Part of a small language model's weights.
Size: 14 layers, width 192, 6 heads of 32, MLP 768 tanh GELU, vocabulary 1222, 6.74M parameters.
Training: a variant of SOAP for these matrices, 157M tokens, 4877 steps.
Each number is 500 + 25 x the weight over its row's rms, rounded and kept within 0 to 999. Layers, rows and columns count from 0. Numbers have three digits each. The size before them is the row's rms in percent of the matrix's.

# layer 10 MLP up, 768x192, rms 0.0511, rows 737-767, columns 128-191
095:501487498512471475480519553510499532486532520493472500513516512527551472576498477534517496516506520514530509516506473479480499486497515503507521494477508490533505540481465454484530538482493510
104:459454464491483489488469516517491470511461520492542512479523497519497474476462510531506492511509524554481537517498507489542499492499533520509454516502486452504472485504455495453511484554484504
102:484495467503520510454489507465473503468565511503484481500484542470494507530473517520522480501497534514445504505517526519496511457495519463555516485451535468487472469469485495456472486511500554
106:501560523464482519524536493507492503523496554511510518481516503499486491524500493531508495528508536476527467541485482497465473513510508515463526524495502482522485523495469502496505501492561480
105:481496481547466533481463512472486537522474465474511507466492485499547449480524537451490501463448499497493506481513523485475515510499495493538497492531491496522506507474473507480502503476497492
102:492471441490523521535499521512536499514524532513511461473506536466500494473510514524503485538494506504526512519467482499511459482493458478539501533467514475483515461523505533492477503491505494
103:517476483507467506495471489490515506487548509525516463482498503503470533493491499490513469461437507528493538514524493479506478495498442478508488452518510505571506520481519498495503489511507474
105:524514505511512520481471527503559501522457493546511484554487473500493454489491508455495490580467549514503529513549525526494505536495491502513542477523497513529489515492474476500473507488489477
096:516509487512506498468494545490534495499465537511439500485470477533494494501477468482477462438507486467505505475532519499484510483509463535499530521544517523472508490490505509524480496498503510
095:469492496522526515451496502513504503504513498541466544479496489524535475516585453497570502455544535474473502479491451447537508477502484510530529523510496511473503487461513500525539475465490502
109:480474505497471447464494479526465527496472517533482477489479503517556468509515504500579485504511491507554489490519492525496488520469469494543529521474517491499489485490480487491494476556467418
099:502547498511512467519518465492505512511540526490499512489459476497505480510484486525507518528512464495477503511485511514533475529473475451485494510489519508573533462523474485528511501478496474
096:490533492497502502454472461484513539492494510498509467468487490483538505495468514474531537514509520526487469512537494503498501498539442504530467497502518521497483530486474504479487508509476474
096:473475502527521447507539493514458460473515514532523475485505480501518455533500466487479511535525507505470510513473494538496484502499459485526472484490513506536483524487480467500507496512482497
099:518516480492489545476490500509507519480523489529529490510461497507469515496529493476477480543504514491479466512521499459506487508496508480500490520493502488495503485476559471472512516504474533
096:498527528488431524520506562483504511495535502494517459535535546491459491491489549466558491512479536475512494522517483518506418531423477503488529484469513480520489538492488480497538509501483533
098:533506485519517529497487526560487545559495523468484505474475477496518516490482526514489468502523480522524502510484531453479490477521523515483454475475454457503529486521479453493486498439463483
096:483510485547480475501466534495492486475501507491527506525490524508495469497502467466471477508535519509489491475490518485423479491499535475521468496528507501524494501508505511485525482525503483
100:521511516497459503534516528528486492513508543462512491516482475503487506521492522488496486512531490523496478525494492560500506526527483434528509495510554497402480518538491525492519519473522465
104:496500482528470469556492490533481498505498510497531529424500508497498508493543539501495519500481507466523486496538480494468496498507499506535485474477534471495499489527469523504444558479483524
107:512522506465525511494505502507511477500473503490517507420518521530498515467537455481551472513490473476505537466508475505512497476518500489505487498538528539514502500509476464482524501536495475
093:493509493469534474496481504453516500487460526500479518504496519492463489475481532464503509493535553511448489519487495476498487508518492516505466526465553414454476497519526514477501515482508543
095:492505506487491489533511522471432508472533501479524505485462472453500513509518488521525499507446533514473488482503519466487490489477519493468523496528488460504474535535533511544478498472492487
103:488495507530537486479505523497525481530524489468474522448482541507554509477543506502533469504521503511548515487513483531472480532524533492513501558435522489523539521463489495521483484510493499
098:493485489534519510474514471496498455496493477511461534477529486497509488511473533460497489519510495498464537493545507500509504487530505492499504538520504514487493528493480526483514531485537527
094:463527513460535521486521481454518480512474493507506467508545506474492515477496519476489478439522534500502458448486473518529518480500498480503499460504474513505535535487507478488508479481552500
097:476497527492533540501487529450490506521497517518520476501476510483500492476531492439552503530475553504489492493450481484510500486535469479521539512519506464486524492448505462524441503531478532
103:473505514498512501473492529503501498529503458472523505509535499521505470515518498505535519499495521477572479533550482493507509508500494499516534519517522508554494541478460470551473504493514495
103:492509506519488508520463548550475505508490506515520536495497519509505517487526475519520531508525518532510498506502473499492483516535478490524486433510532458503510497546478485449503513501471487
105:442453505488478483507538494493476501492481539524482466517505501471514525494464474508495546509496499498514513517482474532540497540555492476494500503507509507481513543482497498469486437517471546
103:481462481524504515520516439448503488496454543520520524472489476558523507498470526485517504481547499491480497512506541474511464459513480491517491486533491504507503511499485561484450467464521506
# layer 10 MLP down (transposed), 768x192, rms 0.0512, rows 737-767, columns 128-191
096:479524470510514464503507461518537528488510502501463502546549501487541521474518513519486492522461512496469454523493547518482494513523507470504514507500450477489486538499467524537502532514451497
100:525481474517515496484536477493483494469513464546460515506489492537462530497461503490499492465523536487518507566473519525476487528453514509497470512491514471488527525522492486528455493496507494
102:470492510443447496487522442520504464491490504482493502486518516521511528508507472488494513495484496498544497505469477515484510525481484520492499513494505488515487483512474535488509514461489500
112:456555516476541495548520543483507492526525529446476503496483510477503493493505496497490473495474521519445513512441458480483488512490519464545527514464516486491464530504520544474511504495517486
100:515490497491475493463478482493489484479470562507533428512577560526501496486571474493484504510489513504487520470496479497524516483534508487526535472503495508475541492546483496479494518521524473
112:552443488485519459502498493522491521503519491479534459476470506496510518512506482494494512485478485497516480513524521478461534482501475438473523540499513494476509441507511490475557488546556490
105:528488514500494470496480493518476462550535494466462511495516480479479481513530493499500456490537501463505517468482505487485535494527473488496524520496512524466556489514487477475474536496512538
105:484487458451489459523474456554481504482507511484495448476473526507508474497499504512495506424513536509479505525471535496476530525518489467493482517503501482522466511492526502510534528559517510
097:506536480455510521525525500482450511505533488503480508541500517482532492510528515502478522516477466556487534517487471497495480505539491476472513522468493515529465479458503499473507503489522501
096:565520506486501480562552501500546480555511509469464469486486469464472498486476507492513511546518508518513484453466489506489485506519502501520506509510499498476492484505500490502478503509484526
143:487502523497496503481522508547496511514505463510476490523549487490536484495496495541534527501530488511491492547517520500470490509512482513533515499447520501459485521504509523474521508498467462
098:508562507472511514472532487535540485487454470525489508472478485466459501504545532542447495535481499490478509486533505526523502512478444505482521504453500509511514462460508461523497500488493518
095:499515467512497469520487500497476494537465462473493518502489518496505469524491479475472502508491484544482533538500527482532538509470478491475502499472498526496470470513493560513462496508507523
102:489472550535492509516481509520507496522567480527544517506531559512497491533468528549527499473476481468537530516533466525485518471467492450485492462542528475520512511546535452495459521503503510
099:483487494527487520474534483506493458496502502537468508498494483491470464450495499528471506507510503473508492492502475536470531504512546480528505525484486499562533509521526481515456521488526492
096:471502469520501540494525453500537529520467492516511480485486494544511484488482511513470531504517498510516449542502508465482524476516543524491550526529505495501548485482515522488483533523497521
105:504499513521489515532519498505488514466496496524524503539510493535491505499497497475557529492563503514481512508489474517481488507496489513511510491479541493519478508487534498509535518553542483
096:491533515486535486495498490503455511506512491498536449542480486475523481522512521486527524469498502483500506482475505493503488491504503468510570524498463515440446533500503481443510463463477504
096:536545506521513511514469498473525502535505516528483513463520517522552487557522466525515481484466484553537516477505468541509516532501539512475512514486482490501484490493498502513532502496492486
101:506500507507515488507503515499458458527518486521484537542501486536522500504534491472481494521526503484462509499505458483514479519498471473500504535497476487505551477501549498484537448475495519
098:483493512505504506524502486552465530532443528513470510472521486535443519514468473459477490525538508510472504486506486500507521501491536500491443527506509516509502497530512512492471517533500509
101:453509540480563490484473540463488475460517498498514486508466476503461486478480483543480499483467496507527454493445501506470509511521493461554485506537507522477488481504519515505508556496473525
090:472505508576482489485497500529557507506524531540525507506496512517518513522500527523461517534556473491509513480513535499484550490533509474474471543518511508452503481501464492500507513506489492
105:473500518466545512496507526538499454479487495515487516501492516514477517540531467468576479481485529470503494485513556504492467492511484469530441476472498527513545492533513509529526511503510486
109:529527515511510532540470515475486448471494518480472480478510516466514514520546523501489492488509474484461492478483504504489505471531502480508502479490502531508509536531439518485499509497478556
092:514464497507478514515478520498489477537532456528472501489469504501510476502523482554459478519492451508476537486499471456473525478475512536510464509493519441482544506507466562530539492504518516
095:486512482513475476497475469521486477440491471497496527509526458474521561467509532511496505454483462493498478507492539551476489482550532504529488521508520535504484491476491527497516463498447496
104:465538507469506483510457542485507491471487482484480468539502457538488505456473526489447486484512479500496509461467474476464523507466508440478476492503514513488496491514510498533466490519483510
107:507486520448483517494473475534477466501494541496482485518511497531457499517504493532508547489536476506528513533498517522504493463478498482488454540468459516496513498507536498514521500526495496
098:502433495540555454524525527492484479502475494483533465510485506454494467485489504497507480459523469537482515514544489504463489501480521452500501489487499524491471512517504492491494508467506567
104:513495535476504509524496541489492501509511537533485508494510539490514518456468473510493514545516518525503490496473490520550490474486504542461534477476538472524503455512517517474462498552492471